From a checkpoint of a small transformer trained on Wikipedia.
Size: 9 layers, 6 heads of 64.
Each number is 500 + 25 x the weight over its row's rms, rounded and kept within 0 to 999. Layers, rows and columns count from 0. Numbers have three digits each. The size before them is the row's rms in percent of the matrix's.

# layer 2 MLP gate, 1024x384, rms 0.123, rows 885-1023, columns 144-191
096:501473445522494464507533454484505504516520500540460514447514503520492465481528485535527505491496515513487461481550495493522507490480478497503500
101:514509502543481445497534505518494502557495482513421554502463513476516534522504516498519497507507493487496523516520466492517486492421485525521487
101:469508500486489502518559503476495489515443524503479498502458505441466479485541531440487496508504493540477510480518526496476470538552490520502483
099:541513490489508474467509500515485509519508487513471518499502489489498505484508513528520567476507474519500475497517522502486520494553480553509496
102:491489484516469504460536460473517529502489517478476516481468506511521496501501493505498509480526523542500512520549554491478442475497523503527470
092:486519541499460497464538440493495500522442534512495488494515463500462493538504439533511495513495504506514485487504520480523511542491562505509501
098:532505537519467530486484438484486456521507452490457526467510519512496487506479501539502483493472511500462502491472511480470507457548508474496449
089:514461469493508513521481498504501492472506462551503509509471525476509464526536475491480465507505501476505472481538454505437472512540524503449484
103:501424487506518520478481530515460512490488502535503493512506480476515497534516491502473484525497542497463496507471528494461521502486442483588476
107:498512488498470524499458507515471490482503513480514533512505445472543540488465569508518508494512519488489488513507489511483482520530490453478508
102:500494497532501543508555551533469468485516512505512513485441528508549550518482525514493482484519486496493489522491487505515472514527522522515520
092:508505527487533472502509522535525507471537556510541520455500542508466492482505554505511430473500488503473568500492518465473531451502471510482505
116:505508508524485488505483527523509504479510562524515485457497508480473465454487514482491516480500482489456507500489512493506479471493514529497492
100:500540526506493475521455508489475537531506503499513479500517479512498537501435501528556504476537500504511529510465517524516532527506503464511489
102:475476486525487504493488473514472487469506512488493478469501505461498454507493498520504548509469477490516441502521501517524496490538488510485499
112:508446491461440543469548525517512488502520534481502469491505522509461520504503519497494515509499490482495495496496463509520479513511489502461501
108:444511492536481529563554519553476487484529442509542464530493521497501504500453477499496485491496485475530533528489508527499480529490497461536496
101:524478499515514500465516521488523526475500495495509501462462458429518502495466448443488479450468508453504532518520495484524486489478476497465468
100:513493480506527499481440482474504488530552493473493460476487490485468499478462503494449508472484495498539536457485514502525467506574447486478484
105:478495527472507500515504475500495507452520499542499520471490481563518497493460524501461493516485500517485482501517529508496485517506511550517491
095:530501517472522528478522519517536535486489478502476521514532512487499493486514445467504480508504490474505510494514531530465497481533555453506526
105:517519533468470493538483527458529533483507522478513492469465495504474491533504516512498491481532521487500460494483463512433518492478556497491473
095:518519481470511507484503500439541499500502467468520457493510502503523489502488521511491514484534505485482476479512492526513479497495451502526512
110:505514477465524510453528537472451483492489497520540511577482470491488489504529503503486496509504491484506529498474498458434459522482528510492507
107:456524481547515502497520516450470492534494503519497513491493499466472522513504544513500489513454479450471529547486442535474505500518507531461497
100:489493485497466498489487485479519452516512516491549476456474461451491478531473486541531504454499504501520540555523521509465435521493476500493485
101:522525457532439509497466517501455551524485497495495579549500433486547541512498490483506480503506478507506508496498530470491521497496501507520513
100:534493509508536512494512490512553534525498503504510516494493522493464483504465496557474536484489472594493458489525443506513497443501510495533486
101:541487527534513480471513459485537487497485498510518476526493482527483526519526494446474502489529509456514507532467448481493512527513540455493503
096:509464525490541446486510479525497470495547563488463491540488522484530485480508477530560497506514498474515466541486499483561497485510508510534488
102:488462520492515511477475489475543490502480478531519483523517454504504482491462484479498498515483465480523506527450545437484488501450482531457557
098:461458505517512468472462480470502512508510500483475473484488447530491530519513528507467516512494519526449499481507494505487510465462484485468494
101:548512474497503517489501481495459450513518509520519521505469498462524493548519503509467503516504527530529496524521513465439527511486533494494448
094:506534509515544492511495493520506527504529489501533511461489536471521491536482502502528499522438491490573519533466498535475488469486534503471493
094:539556563478470506531538513515522506519525480506491525470480516483446483487501495500498488465515504543492503510492464527475459525469508535493523
091:486498509468520491498497563512511492444521523474517526447511554549464487548493515527527532576516534507466499491502509487488467510495443511527500
102:493555476480517499448514498502521543524531488486518520553491523535481481489445485488526517515473495480484481528505507522542527512493487478576509
101:545523529516482509492494569536525520508476498506538484490508476486527524496480484509510494521507530515485524524526522524496488495514455514503485
083:566518506479441480468479517517526500488520531492491472514492511509522500539535520482495496474529546493493534542500484484529517516516512457527501
099:588470496471528507460510488508498511475500533481530521531504469518462495509499491507481540560516498491534482492462513513434500496476451484483459
091:481521461517543517534466499494495547506477486518520484520470499489467458496498506470531433550516529504478487507543476533433505505558522472552502
099:509518515509518443535514493511467523537478476469470507519468564506452516481548476482475517502479532520502497507511477531466430504465513512457451
103:511506481521493512518483485493455502494527492466516511451516459519508474496464479555513513537528502560475499469523507504426498514468481511559515
096:468479470479452487555463474499479530418457493502493508471531525548466516489519534536488492487491508507520467516482538494496517491520510492437511
096:549504500481448468443512520498495515513515535475525510536471490492500569489495507499497521509480521495521454541476538517502516476464456490543488
101:470499495488509489491520499489506488509548535524476513502487481457525527506456470517525465498527465523571498506489534508513491469528491534513501
101:502518505479518492493509499509530499517513490516502465520486492477497497526456498527536513475525451490521474499526534531497481466496529519488491
094:513473492458541494515461509464511525475540528485485474516530535517486441483503517496528499501524522525491461504505527523499464523557547503507493
102:544512493503500482525529500493478495477454509501503532501520535501516530472472465527542501497540461543486479497520476467504515497517546503492508
099:525490510484504530462492489531475505504479532468519513503509475492510540475478507489465499467502537500543506488528514493532505502520500489478498
105:452445504551497458483551555519528513483509526485479474503523565502519508516503501514496505459491489524519480489484499486521533454482522527478479
092:506498496536512494460495485516475517511489519502522495464465477507474517527478475516519461511500486532523519526495484502510539492482492490518455
096:483510472533497501473455491484472479523483485514510488502479526467455472492449521532518491480456498492505463536514527457515497540501514498519536
103:533454456457482541523471505486497543500529476531453532504453509476509490463496523479551505516486468473474459488499501537475491520523494505493510
100:502510527480521482492472519510483513501495499537471543518498507494462502481465515530516492507507492485549516514523496479478480471464492444465482
092:513486489505529480537474495485514515497535491484545517565499482524517471501498458493498488549498523471458478542508500502518478519508493496499500
096:484511507500483501525489473480530480446512487529456475511501495546502497472528482561476517477499505530508468499500459515508450506471446504511536
094:492489502514497521501481539501506468540512518504483539548541517536527495488471481464500520468520506470480495491505488540490519514497526478525466
101:500470494463502476524530477551485543504550456487474504515482483525496488484506537473468514494507500471453497522479515517494510503517501528516505
105:459440450526504504479529488507480495468561445529515492518506520499498466493531518491481501501456493537501469469493499506467515471529505483483519
133:487489530543513469511482505472488478509500539488477543487501472515494478517494423484484475556466495495551482517522490471500497515522503529502461
089:497504490487505525445572555514462506502502517479525502479544440464536542529507491503536526497488493521468452479494531513536495507481480494500454
103:466456496482461473492470507465483516472529487520496522530487487467483531498476468523514529451493488485482453530522492515501482480490538521495514
098:546515509487491502510461505518503481511509490502495487475517488509537484503493461487516529488528479518483488471490478514480515527463478490532500
099:505503527486480508449486476454497507491504458482468472455444508511480525503474489499526506495563542488511509464492533519481508513504514507474483
093:492518509519534497469475500504479500537534532524493493510486514482518519548496490519555491485492473517480480488501487522468470561539498500465508
102:518521540506518512480449486574501558501495495474476502482509491499493517512544548523469519509556506495521482484530483516505509500458514527512486
104:525531501539504446506518443520481491480481517509461485497493503471511496486441494541551458527484455493530517485512535473482496501463470501477550
103:492526503513490472497532469506487539488472488515509500495505468520531499519537472540523543479487510458480470509465500486472505501489522441508494
090:456570492491558486463468431545458468511526473510475510517495498506437473527498510509491540486497488473527521489536519503529513509496494497499468
106:491535478511511466524467546514505510481496541523508493468501505526490475534529510523471466470513498519508476507489526500485465490457499543514510
102:526487468520500484476447555498508464448491503521509502518518505520483491510499510527497494482515512486505504486506471529539501504539480545494535
097:512543472507524554503507481510460530507472483488477509541478473483479545455460482530506481484511500508548486469529518507478483471548502521479477
103:544495512500486524446490531525512517530513503520515495455493468543517510527553441527475534504443524499488523500509510522490465496493466510458515
100:481486538504464514493505450487553527523496505520513515445510478509500499504461468442496442503517551545540509524515460514483493530494485489508470
097:453514528488483493489485481473506502528475457510501499494483497484512483527504513507479496517493497518499502496533505511506509452497511495520493
098:515493505515495490453488529501471543494492527502518523524500506531491535425481483489519483517504489481509485478492495456478503519490473451497552
088:504488548516484491481494476547495488515504499521465501494486518499507518475502508486472543519487516519541504489512436441483504484470457503527516
101:503503515512466540501521496521515560499484493439507491471485504490505489494498455513494504536481501451494500489499515518483541509512503492512478
095:493481470448530471495491522502529521495547519464511470509501520498489538508463551545486499477521496566478511517506536518527518432524515525504508
095:518484498491522479488516500519487496512513529512474468446499542528510461488531491492499524478516501513512499508530505466476518538487528495501467
106:508483533480478464491520513463440515471515520535495497503503526520472470481468498499463487510512497497518512478511481489524475521469519532503501
103:531516501531496524489519455518498517526495477520445498522443483473517459492470472519508493468511487551506490517453490482503475567530508525546491
100:512478437542506509462519534533483548486495494481504446482461528495541475493502530522503495516541454480472535460528525508507528491522498468491476
096:524487537499537480472511477522487502549528534563558463510518452478505495573474428525540468483460483480514472490467513491518476491517507523459450
095:520491477513479544482495511493517505546494492532481507494480468510491503479485498510511500522501494508515481485509473497507510476536503552492531
101:464512491512468462501534543508528499523533495478497485481508478543477502490475520486471527537467493479481562506485486515512492480486467499510501
103:519536505540504549492494482523481471481499510480467535521522462471454505458488536485518518523517512552482517488501474503500505467491518535500499
089:487516474517508450465498516481488456494500524505568511497482474495534496480513538526533466511495504506520473517569505495495488469507507548491504
098:524502495542498475495500506529464521539551540515515501516516502482502490562519488495511508473518512487456473528501508522487496502476477497499493
102:514493514509491483487472520518485472481501580453516463520508526467512518505549502494504464475480491508524478524496514537527473468522489508497498
096:449492468495483480483500500453480560503506463501494467514507497529469516503507526479467514466462498478503464503486481486506498506501538478510459
098:508486469548495441460464467490479561513534500474505476492533474508510553490515500471493469526525519473493482480538474484507493475457499469486480
098:485508513464500503502517481471518445509454531495442494472475491470526468517489539522481550506457465543549556527496501517474511499491513501428448
098:520462499482536513499526503517476488517522533492501500512505477507489465510464497499531479520508501459496482498465495470516516510512516507515504
077:482512481485499492526458491463496466461495477568477509531526499470476524490505499484491519508490527485486491491456484524534469514504456512502517
102:520479539520500487483509482489489523482451534491486517510475509480500485545502489512479513535472488526527485515500505524493500510518550545482445
095:487476465508477505483461495530483477484480506542525514498493506515480467517497507503506533508483508528516522516520481526475510521501514490485494
088:484488552495511517468522545532550530509505579516529498523499479494498519507523484510538517548471539478460474492506518508494520526497519502455556
096:495493522503488509489493464534532457517502544525512509534515501498503464561535479541499538472521524506447463502507537489470511536449514455445470
100:537542509480495499492464476499485531505510566469551481473492474540495483457574501497522495502495491496496466469525508525500518504492470529528499
100:483473462560478526516521482509498497543511517528477497529472478498518518523496523506563507460541533526528498506548507492468489529454514471514481
103:493501471496474503494487496498484527465543529533501513487497497487462499493555507532537486553423537494511515473504489511491445551508495523416503
107:539500505498478499482486554543486499491500485541478505484491528501478513487517497478501521517510468491506523471497538456497525512483505534505485
096:547523493516481463498516470501521487515494437529450491504477514470505539486484491510539486521514513569490522536481526443507495475489503534504462
101:552530474527470489537506499483525536504486508524505517524464483506480460461476484505489475469485516525458497507540432510487468511491497492553494
108:535533528474512512458496497508441462526556514500516511465503466495502504487465472511470488480498464524545512505484482483528499524499461512502495
095:473477482524555476475554504519500493483506521495544531553479482484486497501487556473501482530540517511476513502515486480434491486500502481474498
098:493529513547515509496514528531545497501516491462530463507481499528493491509496502501511518521494539491497471531543492523510486492538490510497498
090:557506560479481527474485479518496503533476495497474460492505479520526502488517519511519501500468467512501503524462523481490512493517505484519511
099:482507472516488504491527502494546522491530524521488501549493513476482536529523492514529483456518511486465506470495494449500521509482538455443463
100:504550521505468499493489494502507482508514515540471495487475512453519487506487474516524486505502527534467535455496488547513496517530497481486535
101:510459525515479480502497497517483507492504474494514480504519461461530478485544465480504444499489484478475505509516512472496526518485499492482501
108:540481501496503486490531524483541534524475498466505485539464482555532549527492495474507521486555485494497479508441530512477540544504491471518556
107:504525462463527531515516502505492517512468451480521501491546460456524510498521499509528446473484480524511543523509558486508490546503495517459481
094:467546499552518487479526449465479473505482506467534497498516438488520515489522514525525468467494506491470506476528556514530514506524538507525496
104:508486502498519556457506499507504516470485445524476539455492453517485479495521459500512487501521487463497501526489515495472498554500496484490488
090:536493477505513506480518507527522469492538543509511510497468489524538475537522480503522508505493497492531537549502501548496494501518495503515492
098:468523518482529482479497518501530438513534497527521518510515529479471508496531488518499542499461486508484522486495522497493529464492471525512493
103:525548502521432480478489467506531489512486503484510476466503545526514472422514522475504484523507496455502521504501480554480436518509537453473479
102:492514522471517492481517458501458484529436547465501508497485483460514483513503525515520452511463480513502535498522540515478474535495488494478474
096:537486472527493447512509498517513494484469492513499520495467506494537517465509495505477505511536513492520457467461556556469498496513544479510515
096:507503515509502486460513527503548527481481486499539516564473485501509528456535514495504477481495515480498490485506454484473492529509508489487519
104:530505504550476498487537515526503463537509528502465538489468519483491515479521492490509534509528487500477467500501490462496525528504477523440446
100:518526496483489480532529506497505508505485447513567526494516463540503474491495471505510491494485507547464479542504508519484493531490512479490496
103:492491544491511516542540523512434492476506506473529485493531476454514482489516462504510498489517481491531558494538486521503476465498526514486466
104:495534479502499500412505484470483519549563482514509509487538495481514468504483531473503500489481481508519515462533516479450531528437517491473540
101:462510473485490470496536477538520495469490481522489479514504489476484507503456490515504488437531497526445473523517501524494478528500491513531500
098:489514465484482457554475558507475457457505513537462473528509500511547525515507515518534490452519509542452499458475470504452477498524528494542496
108:454493474508483514508518547479485530548547498508509491483481508539511480507492511507501504483478519508481503534509502528454461506539506488472477
102:531521508563495492549479512513524495526498493493507534511473493486466528491474475491470490505507454479481501470475473492524523521528481498528493
101:498522488501488483501548498480491519506470473485482509495534509489515497493464527493498528510490510481480499481524536489498482506499502534531527
103:494488494527496500494527489535502494509510512501481489535481438460502547549501491491517458532468519492515514536452557497501506502475519482510502
097:526531483488494455529561468538496510467499512487504527526509479488516482470465528528501503504479490551511474483498547518487485535534535479471495
096:513524484481491512466554550428498521523506532497514544516446489484511458532460497519493497452525488505446480538530489478457453508479482478517493
096:498488481498484540518464551474441529487472495500495483486508548508532515514492505459538526496475506502502488471453494529476512492560499498517528
108:508512521476499525499473522478471481537517533517466510501499474501485490518522475516520492533447521529522484478473521486495518477496482477470461
098:517463499516511474472503498508507501502518510509470517509454501512485466513516487511507499540503505476470507558504519513482481490477505494472513
101:520455497497519462495485542508465560503482519481504490490534592499459476505508503508550487538523507440525526520530484497498472485502456498446488